Each number is 50 + 10 x the weight over its row's rms, rounded and kept within 0 to 99. Layers, rows and columns count from 0. The size before them is the row's rms in percent of the matrix's.

# layer 3 MLP up, 512x192, rms 0.272, rows 60-108, columns 96-143
099:56 40 45 47 41 75 56 56 54 55 53 88 58 41 42 56 47 46 56 59 43 50 49 48 57 53 42 52 59 59 35 34 55 47 54 43 34 56 48 40 60 48 38 42 56 46 40 49
100:50 60 51 49 30 52 48 63 39 41 53 62 63 51 51 69 49 51 58 45 61 60 54 46 47 68 55 65 40 50 57 55 40 58 46 53 35 67 71 34 36 49 63 44 56 48 51 45
100:35 44 58 41 53 45 37 39 49 41 56 55 53 54 43 41 51 49 68 45 65 41 42 44 63 63 47 54 49 63 49 49 44 43 41 53 32 43 58 67 58 57 54 71 50 39 49 35
105:54 53 52 39 37 40 42 53 57 60 50 51 47 35 56 60 51 53 44 48 46 44 30 63 43 43 41 44 54 68 44 49 53 69 57 45 40 48 45 57 38 55 66 34 64 47 68 63
096:56 54 60 56 64 51 41 28 41 43 55 46 48 60 41 58 43 60 55 53 52 55 40 67 60 36 49 45 46 51 60 60 77 31 51 69 56 59 66 44 51 51 37 53 60 34 45 54
098:59 31 61 45 58 56 45 47 46 51 55 60 55 51 65 41 70 40 67 50 68 51 59 39 57 43 55 46 61 57 51 46 32 43 67 59 36 57 42 57 47 47 46 37 55 51 42 54
099:45 60 42 47 37 40 55 53 58 65 61 32 56 60 51 47 38 50 47 49 46 37 55 50 65 47 53 52 66 40 61 50 47 49 47 52 53 50 59 52 60 45 62 49 70 42 27 45
102:63 39 37 47 37 53 37 37 57 49 35 37 54 39 55 59 52 43 37 45 49 53 43 44 53 39 46 56 58 58 46 37 56 47 38 67 40 54 42 50 69 44 59 56 33 60 50 50
093:50 69 43 42 46 61 22 41 35 52 55 47 46 38 38 55 36 38 68 57 48 52 47 47 33 37 63 47 62 61 42 56 42 54 59 55 66 65 50 55 39 64 59 40 53 53 39 56
098:47 47 24 32 41 52 48 46 52 66 20 49 53 47 40 45 53 42 34 50 59 72 57 53 40 44 39 51 72 46 47 26 43 40 50 55 38 46 64 47 61 49 50 39 58 47 72 48
102:52 38 58 42 54 41 41 56 63 45 51 50 58 66 56 59 52 63 46 65 56 47 59 35 35 63 32 43 44 49 51 57 54 65 48 59 44 38 39 69 48 44 46 54 44 53 53 61
096:51 53 53 50 39 35 50 61 56 46 62 54 58 37 45 44 51 49 39 51 38 45 49 43 67 50 32 53 46 69 51 39 35 25 60 47 53 45 28 59 62 49 48 47 45 48 71 36
101:78 52 59 30 40 45 57 49 62 33 57 42 59 49 56 50 62 44 50 54 58 37 61 38 53 47 64 47 54 47 67 71 47 61 40 62 49 54 54 50 34 43 62 61 54 35 51 58
101:63 59 59 48 30 54 69 58 58 54 35 42 49 80 44 54 47 50 37 45 64 50 49 53 49 52 62 38 48 54 54 48 54 55 64 61 50 51 50 51 24 50 59 60 53 52 33 46
095:46 33 48 52 49 71 66 47 66 47 56 45 53 54 46 64 38 48 58 42 45 51 60 47 59 47 54 51 45 47 64 50 55 60 51 66 30 65 32 36 31 71 52 53 68 59 43 52
105:49 65 67 65 40 29 56 36 45 52 44 38 47 55 30 45 52 52 57 62 47 39 55 52 55 37 49 49 43 44 54 49 68 42 72 70 66 46 41 57 35 56 55 48 50 48 52 58
098:48 51 55 49 47 49 44 57 68 38 71 51 30 46 45 60 44 50 40 54 44 55 30 53 54 57 64 38 40 48 48 46 39 36 44 61 41 48 56 30 72 42 54 42 39 43 51 46
101:36 42 54 54 49 36 68 56 47 50 55 57 54 44 44 41 51 56 45 37 56 37 69 64 45 64 54 50 43 28 39 38 67 62 47 57 57 51 48 48 49 28 40 52 55 73 54 52
096:52 48 49 68 56 47 48 51 33 42 52 55 64 49 57 48 42 61 46 32 66 53 46 52 29 49 47 48 46 45 47 65 59 52 38 47 76 51 58 37 56 48 61 63 42 64 41 55
093:42 61 66 45 52 54 34 42 66 38 28 56 65 33 39 50 47 61 45 62 56 59 57 41 63 33 61 68 40 62 43 46 49 59 59 67 39 39 43 39 45 67 26 60 50 33 46 59
094:54 50 61 43 41 43 59 36 48 44 50 59 40 47 49 49 49 25 47 52 30 53 49 51 42 33 51 57 29 48 53 33 47 46 57 28 61 30 55 41 58 43 73 49 40 49 46 48
096:37 41 45 54 59 69 51 56 41 40 50 57 58 68 56 65 58 62 60 35 41 38 44 29 53 60 60 28 54 43 61 59 47 53 43 50 46 51 47 60 60 74 51 49 61 59 19 53
099:42 53 44 62 47 49 28 41 56 38 43 37 48 49 52 54 54 45 48 42 62 55 58 42 34 54 43 34 44 59 31 58 73 56 39 72 67 56 49 44 56 29 47 45 56 53 53 57
099:57 68 56 59 38 44 48 56 45 54 50 31 41 65 42 55 60 51 61 65 45 66 39 55 61 31 55 40 46 42 39 55 66 55 50 30 37 52 56 34 45 63 44 60 49 62 32 30
120:40 57 69 55 42 51 45 46 48 48 33 52 48 35 57 32 71 43 63 41 57 49 46 46 52 39 50 54 56 43 58 34 49 62 52 38 67 44 44 56 47 63 46 59 46 62 51 50
107:53 55 38 45 57 62 32 52 50 59 59 54 27 35 42 55 42 55 43 34 59 47 56 47 53 38 32 64 58 55 47 44 29 45 62 50 50 48 59 66 67 72 66 58 46 52 62 33
102:58 45 65 52 70 73 53 58 56 53 55 43 45 47 39 64 51 62 55 38 46 49 76 49 30 44 58 43 44 49 28 46 19 63 51 48 50 66 53 49 55 37 47 66 67 57 59 59
109:62 57 57 52 52 35 28 52 53 53 74 63 38 52 41 69 57 72 75 62 62 52 35 68 72 34 44 46 60 61 45 45 59 41 30 60 48 46 52 48 64 52 44 54 53 58 48 70
102:63 65 53 50 49 52 65 43 58 49 57 54 47 50 56 44 52 64 45 66 57 63 51 47 39 59 64 45 81 72 23 64 46 42 60 42 39 54 64 45 42 68 60 53 56 37 44 58
099:51 53 56 38 46 54 36 56 55 52 43 51 47 47 59 34 58 31 52 58 51 52 36 59 47 57 51 30 56 50 48 33 42 73 58 62 53 63 41 55 63 47 45 70 62 43 62 34
103:60 40 49 59 58 39 56 66 53 66 53 49 48 75 46 41 37 63 54 47 43 34 52 61 29 58 53 40 54 45 48 52 52 56 50 45 63 51 56 55 62 56 54 35 47 39 48 69
094:64 51 43 46 45 60 46 51 45 48 41 53 55 51 36 54 54 59 44 66 39 63 44 51 46 43 53 44 37 48 32 45 61 36 59 47 51 58 35 60 54 60 55 67 65 65 50 52
103:52 55 45 50 61 47 48 59 41 15 38 36 50 60 39 66 61 63 46 54 57 55 37 28 59 39 37 45 61 48 42 62 28 27 46 37 60 40 56 53 59 64 41 49 59 44 47 42
104:47 48 54 14 51 67 41 42 62 55 61 53 40 41 45 50 39 60 57 54 41 52 43 43 54 39 47 35 33 45 54 64 53 42 42 62 57 66 46 59 43 46 51 48 39 36 41 59
108:46 62 42 47 51 47 55 57 42 47 54 44 55 41 40 60 52 39 50 56 49 42 38 55 62 41 58 46 55 48 38 54 51 39 31 61 54 45 47 61 52 49 59 37 47 44 54 44
077:48 59 42 59 58 51 49 50 41 55 39 44 84 61 60 55 21 58 58 62 54 49 46 62 60 52 59 71 52 56 59 45 28 55 62 45 21 43 44 39 51 49 47 56 62 54 66 45
097:53 49 43 53 44 56 72 46 44 56 47 43 46 45 39 35 61 47 36 60 59 62 29 56 52 55 49 41 53 61 58 53 37 48 59 46 51 48 60 38 60 33 52 38 52 53 44 46
097:51 35 59 43 47 39 55 57 59 48 47 33 45 54 45 42 48 56 52 50 43 53 55 48 46 59 42 47 48 68 52 52 44 60 46 37 59 53 59 39 56 47 42 61 55 47 35 53
092:58 30 54 52 75 29 64 42 53 39 43 58 66 56 45 32 56 38 61 67 48 67 48 35 71 64 60 51 33 47 55 54 48 55 56 61 55 38 68 51 49 33 55 45 48 65 43 57
100:33 38 53 46 54 43 33 53 68 47 48 58 41 29 42 46 36 52 41 72 66 42 55 59 74 55 31 64 45 48 52 38 50 33 55 35 59 59 60 46 38 46 61 52 53 60 46 44
111:61 41 44 53 47 68 27 44 46 46 54 51 58 37 51 35 49 51 51 43 62 52 53 40 45 57 58 59 52 41 40 37 62 53 66 62 33 52 34 57 41 51 55 39 43 42 52 36
097:62 54 47 51 51 36 45 37 40 62 51 49 50 59 56 43 30 61 60 57 54 59 57 50 45 63 56 53 44 53 41 60 30 51 43 60 45 44 53 50 41 37 58 55 51 48 50 42
100:60 52 35 62 39 49 54 50 48 57 50 47 60 35 48 32 63 51 60 46 38 26 52 46 60 63 48 50 53 49 57 36 65 49 51 64 50 30 65 44 56 37 47 37 68 48 62 59
109:39 41 57 32 46 47 45 52 44 38 49 59 50 41 46 66 53 41 37 49 61 59 44 44 46 46 57 53 55 63 42 49 47 45 33 50 46 56 52 42 35 24 75 48 58 51 51 59
112:46 51 40 48 42 57 43 66 44 75 46 48 57 57 43 38 54 46 46 47 58 53 51 38 55 37 70 55 53 59 52 47 59 65 51 48 24 52 59 40 80 48 71 43 53 58 39 53
100:56 43 65 67 53 43 54 61 53 42 46 49 51 49 61 59 43 47 39 61 53 55 60 47 42 55 48 51 60 53 64 46 53 71 31 53 48 46 51 54 41 46 47 49 32 60 41 44
090:48 44 59 33 72 38 55 45 42 30 50 48 52 56 60 60 54 39 54 23 44 55 45 51 35 76 44 65 55 62 55 47 42 44 58 53 55 67 45 54 52 55 42 60 40 48 53 65
096:56 44 61 53 49 39 41 59 53 46 53 54 28 63 65 40 49 31 38 43 72 44 37 57 50 54 47 49 44 49 53 52 54 44 31 57 58 52 48 51 54 60 54 53 47 50 75 55
102:51 42 53 61 52 44 28 42 46 44 53 57 37 58 55 30 45 60 55 55 49 52 48 49 53 32 44 32 54 45 35 61 56 51 52 78 56 52 61 52 61 62 51 51 41 61 48 51
# layer 3 MLP down (transposed), 512x192, rms 0.216, rows 60-107, columns 96-143
104:56 34 50 47 36 53 50 48 45 54 58 46 65 53 44 47 42 40 41 43 54 58 45 60 39 38 35 51 32 53 37 48 43 41 46 60 47 68 43 45 46 55 54 33 26 33 44 44
099:74 41 47 60 50 41 57 41 64 35 58 47 38 38 44 58 50 54 51 22 77 37 42 48 62 39 47 65 49 52 39 58 45 44 37 49 53 41 37 44 69 58 51 55 49 42 39 35
104:42 47 43 46 63 57 36 44 73 51 48 73 57 47 49 37 67 46 44 29 54 66 42 61 57 64 60 56 40 48 65 52 36 68 38 52 62 60 49 55 63 51 40 48 24 51 62 54
104:50 44 65 57 32 43 63 45 52 43 57 52 35 50 54 65 32 50 38 49 58 68 30 54 49 45 44 45 35 39 51 52 45 47 48 58 58 45 40 40 58 46 77 34 35 56 53 55
095:65 53 46 51 52 51 47 42 63 42 56 54 52 54 52 58 62 47 36 32 28 43 43 41 62 31 48 54 51 49 72 62 57 54 42 56 65 67 45 42 50 53 61 60 39 64 42 52
095:56 54 67 48 51 67 44 64 53 40 36 42 51 51 37 66 56 53 41 47 36 47 45 37 52 57 63 35 44 45 37 33 36 49 49 64 44 34 25 79 25 44 46 48 51 62 54 46
100:60 55 46 48 51 34 52 66 54 70 52 47 55 45 53 55 48 39 45 59 34 23 46 41 55 46 51 40 57 51 59 47 63 45 30 73 46 30 45 55 47 45 39 44 50 39 34 45
092:42 50 51 43 59 43 54 67 49 63 58 43 46 48 38 50 24 58 61 60 59 44 45 68 39 58 48 38 39 68 39 57 47 38 47 51 64 64 36 44 37 50 40 48 54 23 45 55
101:52 52 54 70 37 60 49 55 35 54 43 35 55 48 58 69 74 60 60 48 45 51 61 48 40 49 47 39 42 49 50 46 53 51 39 80 46 71 41 61 38 51 52 55 61 54 65 33
092:51 62 44 54 39 56 37 29 62 61 44 57 61 52 57 49 37 59 42 54 56 54 49 49 45 49 58 65 57 46 51 47 50 34 52 37 52 56 70 42 35 43 57 50 55 51 55 51
096:47 54 53 39 51 38 29 60 57 43 36 47 36 33 59 20 52 53 53 42 63 32 63 51 38 52 42 39 54 48 46 49 44 49 50 45 75 61 35 58 39 40 26 52 50 48 52 53
111:45 54 60 46 26 50 55 61 55 35 53 58 53 57 54 45 49 46 57 47 51 40 60 49 39 35 46 66 46 47 46 67 61 39 54 35 64 42 48 51 44 36 57 44 54 45 71 34
101:40 53 42 54 39 51 44 45 37 50 62 60 51 54 34 54 65 26 62 52 45 44 55 47 56 59 55 55 59 32 62 43 50 47 49 26 32 39 67 47 64 56 61 50 58 52 36 57
102:35 72 60 52 53 49 64 56 50 25 43 58 55 62 34 55 55 47 59 40 61 52 61 60 68 56 49 59 52 60 46 60 40 52 63 52 56 30 46 51 50 51 55 39 61 61 54 35
097:66 52 67 54 55 37 42 61 56 31 44 38 57 51 52 33 63 35 53 46 63 35 59 59 55 49 39 45 48 45 51 64 21 37 42 46 73 32 43 43 68 43 54 44 38 67 51 57
107:50 45 57 32 59 60 62 54 56 51 46 48 55 64 62 56 48 33 41 41 53 46 56 51 62 57 67 62 50 57 62 58 62 47 44 61 62 56 45 48 57 40 56 28 50 53 44 38
096:61 57 55 65 45 45 41 59 46 47 51 49 42 63 46 46 61 48 49 57 66 56 62 40 44 49 42 37 51 36 48 59 57 42 16 63 44 61 50 38 36 37 40 45 43 60 53 57
103:59 52 46 56 40 32 47 49 74 60 39 51 64 56 47 61 46 54 41 55 36 40 55 49 42 54 60 43 63 53 37 51 63 47 44 48 28 34 61 59 63 50 51 57 55 42 54 37
098:40 38 52 61 55 65 53 55 56 44 59 45 41 40 50 75 50 51 43 60 38 48 49 45 47 44 46 52 74 53 49 41 51 50 53 52 41 31 68 72 50 71 49 48 40 49 44 49
097:51 37 47 46 73 50 63 33 57 63 46 49 30 44 49 59 57 51 53 49 41 44 45 46 40 58 48 53 74 37 40 44 41 51 32 28 40 46 43 45 68 38 56 65 43 45 40 30
101:47 52 48 45 37 55 45 56 54 59 62 60 34 63 45 68 43 60 42 59 56 46 59 49 27 48 46 53 48 67 53 61 50 58 55 48 51 53 42 43 38 63 19 37 56 54 31 52
105:63 49 56 50 56 58 58 49 49 55 58 43 69 58 47 40 52 52 51 44 43 69 34 51 50 54 30 44 53 49 41 61 34 59 50 60 43 53 67 39 50 64 46 39 38 53 51 60
099:71 50 59 57 58 54 63 44 31 44 67 37 47 45 43 50 33 44 66 56 50 46 57 51 78 56 43 47 47 34 61 52 54 40 57 55 48 35 47 54 42 56 54 58 77 52 49 39
096:36 57 49 55 48 63 67 51 60 81 42 40 58 41 59 51 53 60 56 61 69 39 42 32 52 54 43 54 62 51 35 56 54 41 56 53 34 37 62 60 57 49 48 68 44 53 53 63
078:52 34 52 46 70 40 50 64 67 58 53 70 62 48 41 55 52 57 42 48 50 56 32 70 48 66 46 40 43 50 48 69 48 44 60 53 57 54 31 46 25 33 49 26 58 44 45 61
096:55 41 50 46 54 51 48 38 41 57 51 44 47 64 58 38 75 49 42 46 49 34 44 41 68 29 44 36 52 33 63 45 64 44 56 58 45 44 61 41 28 34 44 38 54 49 45 43
102:50 57 42 71 50 53 48 45 34 50 53 37 45 51 58 36 34 55 33 44 56 73 52 57 52 53 44 39 43 51 40 57 43 27 60 54 44 52 38 44 44 42 55 43 55 57 55 42
099:40 58 48 26 51 56 64 56 51 52 43 54 53 57 32 43 68 40 52 56 42 67 56 57 54 56 38 63 45 34 38 55 35 55 61 40 45 43 31 37 53 41 60 47 57 63 49 58
108:50 47 60 57 57 68 61 50 57 57 34 52 51 40 51 63 52 58 57 62 66 50 33 60 29 65 53 56 43 47 46 54 34 54 72 59 65 39 66 54 48 64 57 64 45 24 43 51
100:48 62 70 51 51 66 56 51 64 39 46 66 54 50 43 44 47 62 59 49 32 48 40 53 53 53 46 51 66 49 49 54 55 64 60 53 47 55 48 56 54 41 56 40 52 55 52 65
103:43 37 39 52 52 54 50 46 74 60 49 69 62 61 41 51 64 59 57 60 63 52 68 27 55 52 37 61 49 68 46 45 51 60 40 57 44 50 52 65 54 44 45 45 30 54 40 64
096:47 64 32 47 49 65 59 39 49 65 34 50 56 55 49 47 64 40 46 49 55 61 37 27 40 54 51 45 66 54 36 47 40 60 23 35 46 47 59 40 57 44 61 50 52 54 45 55
086:53 51 56 55 55 55 67 29 38 52 60 48 49 54 49 47 46 38 52 38 57 48 58 43 45 73 36 60 54 35 53 42 65 60 64 54 36 32 48 61 53 65 61 60 63 26 39 47
098:37 47 52 48 33 39 49 51 54 42 50 55 58 59 51 61 47 48 52 45 36 53 76 58 51 45 54 46 51 47 72 44 43 60 50 41 54 57 54 51 31 40 39 44 65 56 21 50
096:40 52 50 66 53 64 52 45 28 47 48 60 62 56 50 54 38 48 48 40 58 52 57 66 52 41 41 52 29 48 50 66 55 57 52 44 38 46 38 61 53 67 48 33 45 36 46 38
092:68 42 57 38 47 52 56 53 46 36 54 35 53 38 64 54 52 47 55 31 57 63 32 36 63 35 55 61 55 55 42 64 40 65 38 50 68 44 51 42 49 51 39 58 56 68 52 36
098:53 59 54 60 80 43 48 52 58 43 54 49 30 49 47 46 48 66 30 45 54 40 32 53 46 39 47 53 54 61 48 49 56 55 49 60 23 57 58 68 52 53 51 52 45 34 50 26
105:55 59 49 39 38 43 57 54 27 48 58 51 46 51 60 56 54 42 54 52 46 62 42 68 47 56 55 66 42 36 51 42 52 46 51 49 32 42 39 64 33 36 51 49 47 44 55 54
102:34 53 55 56 37 43 52 64 59 46 44 55 30 53 71 49 49 66 68 49 52 39 46 45 61 61 51 47 54 48 62 45 63 69 46 52 48 46 50 63 59 46 62 61 52 47 36 43
108:51 50 55 46 70 43 52 53 32 45 51 44 42 50 39 38 30 44 51 62 70 78 53 62 47 51 53 62 28 75 66 47 46 56 39 51 47 61 56 57 56 51 56 74 46 46 52 33
107:52 40 48 67 45 52 70 61 47 62 47 72 72 50 44 38 63 61 46 39 38 58 42 54 47 48 44 51 48 68 55 74 49 58 23 49 64 42 51 40 59 55 41 25 53 74 56 56
107:50 61 54 75 57 50 45 68 61 56 58 47 47 34 52 34 52 46 54 33 52 40 38 52 57 56 45 53 51 56 52 81 51 48 56 66 42 51 32 25 49 43 54 53 59 59 51 55
103:51 51 43 67 58 51 49 50 48 34 46 60 45 46 43 49 57 56 47 53 56 42 60 53 48 29 69 46 36 45 55 58 41 44 73 53 60 58 41 80 42 74 40 42 67 51 41 40
104:34 42 42 54 44 32 54 45 48 54 55 36 60 41 49 43 57 58 52 36 37 53 51 49 58 60 33 55 46 40 48 42 49 40 60 33 43 47 59 36 68 77 64 55 41 47 54 42
099:58 52 54 63 53 60 44 61 63 59 54 59 60 54 45 55 49 54 57 39 44 63 43 70 49 69 38 46 64 57 37 39 58 67 46 47 64 54 67 47 55 79 39 37 62 52 36 58
098:50 53 67 36 56 47 36 38 61 61 55 51 72 38 38 51 60 40 59 42 50 57 56 57 49 66 63 67 45 54 48 63 50 32 49 61 58 57 69 58 56 46 43 48 51 44 39 29
098:62 36 62 44 58 57 56 47 39 46 50 34 65 39 56 41 43 52 36 44 39 58 43 36 53 53 58 52 71 45 40 49 31 53 34 47 46 46 57 34 56 44 51 52 43 41 55 59
097:43 45 57 35 71 42 56 57 54 38 60 49 65 42 57 48 41 45 34 64 46 54 31 65 51 54 52 56 62 58 52 44 44 46 65 44 32 52 50 38 38 40 51 44 52 36 35 48
# layer 3 MLP gate, 512x192, rms 0.265, rows 61-108, columns 96-143
108:30 46 20 37 47 46 30 48 65 50 66 35 48 52 49 34 49 56 54 48 41 60 47 46 52 49 52 46 51 54 54 44 39 55 59 40 60 24 65 44 65 57 59 47 54 44 48 60
102:48 56 57 49 53 42 41 58 66 52 53 53 60 37 53 45 29 57 66 44 44 59 51 41 56 52 53 28 65 32 35 58 55 70 47 48 65 62 66 58 58 52 39 54 58 48 51 58
106:52 44 63 44 40 57 37 37 32 35 46 47 50 50 36 74 40 64 61 46 66 40 64 45 49 57 59 51 60 45 61 50 62 53 42 57 45 33 51 50 54 70 50 47 58 45 46 49
099:56 57 42 54 63 53 58 33 42 42 53 55 37 53 42 63 58 48 39 53 45 56 52 50 52 38 33 63 41 56 54 43 64 50 55 45 48 70 67 56 42 42 68 47 43 45 61 51
095:36 61 38 65 46 74 33 46 49 59 41 49 45 60 68 45 51 47 37 52 45 45 50 62 38 51 47 46 56 48 52 36 38 34 50 57 49 49 34 51 57 51 42 46 35 63 64 56
098:60 53 50 43 55 60 71 35 61 56 62 71 57 51 57 52 50 49 40 43 55 48 48 47 33 62 62 59 49 50 42 44 39 62 51 44 52 44 42 55 50 45 46 48 55 42 48 59
102:43 43 63 37 59 56 38 56 56 43 49 58 53 45 62 44 65 69 54 49 54 53 28 39 48 50 53 60 47 51 70 36 61 37 55 39 52 61 49 44 54 49 39 71 51 54 61 61
100:54 43 48 44 53 73 57 62 43 37 68 38 44 57 47 65 46 53 62 61 27 54 57 47 36 37 41 48 52 72 59 37 56 54 49 57 55 65 48 44 50 64 58 41 53 55 40 37
095:45 47 44 33 42 41 58 40 39 48 47 48 50 60 65 52 44 43 34 52 53 31 46 53 51 55 47 41 53 59 60 56 52 49 54 56 61 60 47 41 47 51 34 44 62 70 56 55
104:54 50 50 52 40 35 51 49 65 49 57 33 55 52 41 40 58 43 56 35 52 29 60 60 29 55 49 44 57 50 70 51 62 48 52 45 49 60 46 39 70 51 54 56 57 40 57 58
092:44 41 50 51 52 53 56 35 45 52 50 50 57 39 56 47 53 67 63 46 58 40 50 70 51 48 78 56 39 44 37 66 64 47 64 46 50 58 53 62 33 58 52 49 51 40 49 59
089:45 48 52 42 47 55 41 53 51 34 65 48 51 45 39 53 47 58 54 39 63 46 48 55 43 67 65 54 55 54 39 65 44 52 63 59 45 44 55 52 53 29 35 46 40 50 62 59
106:67 62 72 37 52 45 76 49 52 48 48 56 38 44 34 63 47 48 46 47 49 53 31 35 54 72 52 48 41 50 47 52 49 43 57 46 58 45 48 55 38 45 49 44 48 28 51 54
095:50 41 70 41 55 34 49 46 60 63 47 44 52 43 57 54 46 37 56 48 62 35 50 54 59 45 56 58 50 49 37 49 40 38 57 51 65 70 61 46 40 43 65 59 51 57 42 57
102:42 48 66 36 53 31 63 42 44 51 54 51 49 60 32 56 55 44 67 51 40 45 53 39 50 52 59 48 48 67 57 43 33 57 53 58 44 52 35 48 57 58 45 45 59 47 62 56
098:59 37 54 38 49 46 64 57 59 63 63 66 47 59 50 57 54 49 51 54 48 37 61 39 65 73 50 47 28 45 64 58 52 51 45 40 59 45 37 40 57 54 44 46 39 45 46 65
096:55 56 45 49 49 76 41 41 43 49 54 38 42 53 51 55 39 59 60 57 43 41 44 71 64 55 59 34 51 80 50 54 43 34 34 47 52 52 48 69 68 45 52 61 55 59 62 35
091:68 49 48 44 51 64 53 49 44 55 54 46 37 49 36 52 62 32 46 62 45 35 52 60 57 57 78 49 51 51 52 50 40 47 55 41 35 53 37 68 42 45 36 51 47 55 40 56
090:58 51 54 37 61 45 49 43 47 29 37 44 63 52 51 71 44 59 59 67 46 51 39 30 64 49 55 66 57 63 48 42 51 48 58 62 48 47 46 53 50 39 53 53 62 26 57 57
104:63 41 47 56 59 47 48 47 44 62 56 59 53 52 53 29 47 36 48 55 69 53 54 48 48 42 55 56 58 61 30 31 49 44 65 27 56 46 52 48 52 47 54 38 67 37 67 60
094:67 55 51 32 39 71 43 43 62 50 40 42 51 36 56 51 51 39 50 41 39 46 53 39 44 46 43 49 43 40 64 38 36 77 50 40 52 61 41 67 66 56 53 41 51 47 29 64
094:46 56 49 33 40 71 63 67 41 61 38 65 42 62 51 57 58 51 56 52 65 38 50 68 46 45 49 58 65 45 53 58 40 34 44 30 35 49 55 63 54 65 54 63 56 43 38 48
095:59 55 51 48 42 54 66 70 54 44 36 29 54 57 42 44 50 65 48 52 52 48 39 53 60 40 60 47 40 45 62 50 59 60 49 46 41 54 43 27 53 35 57 56 53 52 63 56
129:44 54 53 47 49 65 43 49 53 57 28 42 35 27 52 41 56 36 68 46 59 39 50 34 52 34 42 62 52 34 48 39 52 60 57 46 69 59 47 53 50 62 46 57 51 66 48 52
101:50 38 49 53 46 45 47 54 57 55 55 45 65 43 44 62 53 41 48 38 48 67 31 44 46 48 68 60 33 45 44 66 52 39 58 51 55 61 42 51 57 57 48 51 45 52 55 48
099:39 40 54 46 52 65 37 39 57 43 51 53 43 36 66 70 52 54 50 45 39 58 43 62 56 35 59 42 59 42 53 64 61 50 56 73 45 40 48 67 66 47 54 50 64 39 45 66
108:35 38 49 36 68 56 39 45 57 62 60 45 51 26 53 50 60 58 62 43 41 50 41 40 53 54 55 53 56 51 56 62 34 45 58 51 33 40 62 50 57 34 51 58 37 50 34 55
110:55 53 45 41 52 40 67 47 47 39 37 61 44 47 56 45 61 77 36 66 51 40 49 61 41 70 69 49 61 57 47 51 57 53 66 58 37 30 50 46 26 77 64 44 48 58 60 48
101:79 73 47 53 41 50 51 54 41 55 51 47 51 61 49 36 65 37 43 43 47 44 65 54 55 38 53 38 33 44 48 40 72 51 55 48 41 41 50 41 50 44 62 68 70 52 46 48
110:38 49 34 46 56 54 48 31 61 31 42 40 50 58 52 54 47 38 65 41 52 52 56 49 61 40 46 53 35 62 27 61 41 70 56 64 57 58 53 46 46 53 55 51 65 55 33 42
095:44 63 53 53 52 57 45 39 37 46 40 47 43 46 53 61 63 40 49 37 61 39 43 47 73 47 62 47 46 33 51 39 72 61 53 64 43 50 57 40 53 47 34 50 52 67 54 55
105:45 66 26 53 56 43 35 55 50 53 70 46 42 51 46 39 47 52 61 50 44 81 55 51 51 32 42 38 45 49 51 51 53 41 47 54 34 42 59 46 50 52 50 50 44 38 40 60
095:41 53 55 69 45 52 53 76 67 56 36 44 42 50 48 63 52 55 48 54 61 58 47 65 50 47 35 57 51 54 46 58 52 56 39 30 47 44 38 47 41 40 36 52 66 63 57 49
110:44 57 45 53 44 56 48 50 37 54 63 45 51 52 61 53 59 52 47 62 66 42 42 30 29 53 51 45 55 32 43 46 54 47 55 60 56 59 50 42 47 31 61 35 34 58 54 54
077:58 57 49 30 63 49 40 34 50 47 38 56 51 61 33 52 51 44 55 55 39 58 43 39 59 62 62 59 61 66 48 59 46 39 45 44 28 54 44 39 53 47 56 43 53 50 47 47
098:65 59 23 52 29 47 57 32 47 58 42 52 48 57 40 55 61 49 46 48 62 62 54 70 44 54 55 39 41 56 47 72 62 53 57 56 56 51 57 62 31 43 53 56 25 54 50 51
095:56 53 59 61 66 58 34 53 48 66 61 28 63 55 35 69 51 49 61 43 37 44 62 30 52 46 54 61 59 64 55 49 61 61 54 49 61 40 35 62 59 58 55 58 42 39 43 33
099:42 57 61 59 62 49 51 43 41 44 45 58 51 48 40 57 49 37 61 64 56 56 38 49 40 32 62 37 49 54 63 59 36 39 58 56 53 58 55 53 52 52 49 48 54 46 44 35
106:53 55 50 47 72 38 61 41 43 53 61 66 53 45 45 36 59 39 41 48 40 60 46 53 54 48 59 50 51 34 52 69 55 56 44 48 51 48 50 47 74 45 62 49 57 51 48 46
112:51 47 28 39 55 67 44 40 46 44 45 51 41 48 65 28 60 33 58 47 42 56 56 39 57 37 62 64 71 60 57 30 49 48 56 53 54 54 46 43 44 59 50 52 38 30 46 62
096:41 43 37 44 68 54 40 53 69 52 38 66 53 55 65 48 45 52 43 50 32 56 39 53 47 41 59 42 63 54 54 40 53 53 66 50 54 59 53 49 34 56 59 40 55 42 39 47
098:46 50 70 51 61 51 71 65 56 38 50 54 51 57 60 45 45 47 45 64 55 59 43 73 47 42 47 60 42 54 35 52 52 59 41 36 55 53 34 56 66 46 52 36 57 51 50 50
108:47 54 49 31 57 55 58 42 64 48 50 59 52 27 37 60 61 50 65 60 38 54 44 42 51 36 61 56 61 59 46 52 39 41 46 48 57 58 48 52 43 38 51 60 58 38 50 39
110:41 44 35 55 50 48 50 45 31 51 47 73 65 62 59 49 59 48 49 60 57 32 35 41 26 48 54 50 41 43 41 56 63 55 74 37 44 45 47 60 52 54 42 48 56 51 50 45
102:32 46 71 47 65 51 46 37 57 58 37 61 53 23 59 55 57 32 42 37 46 40 37 55 56 61 59 66 55 58 42 60 60 39 61 44 45 45 46 41 34 41 44 53 42 54 45 43
097:51 46 42 34 46 54 55 41 67 58 59 59 57 56 68 50 52 45 66 45 29 30 53 40 48 61 45 48 42 47 65 55 42 62 35 56 54 73 52 52 49 47 58 36 36 38 40 69
090:43 28 38 32 40 74 57 35 62 65 38 49 46 39 43 41 44 39 49 42 51 67 46 46 35 52 67 55 54 59 60 48 59 47 52 43 48 48 50 60 51 39 57 47 52 53 50 65
102:41 74 50 56 45 41 55 47 36 56 42 59 60 65 52 52 42 52 46 52 49 50 62 54 66 67 27 55 45 54 55 48 59 62 48 52 64 66 47 38 57 58 42 44 50 40 53 41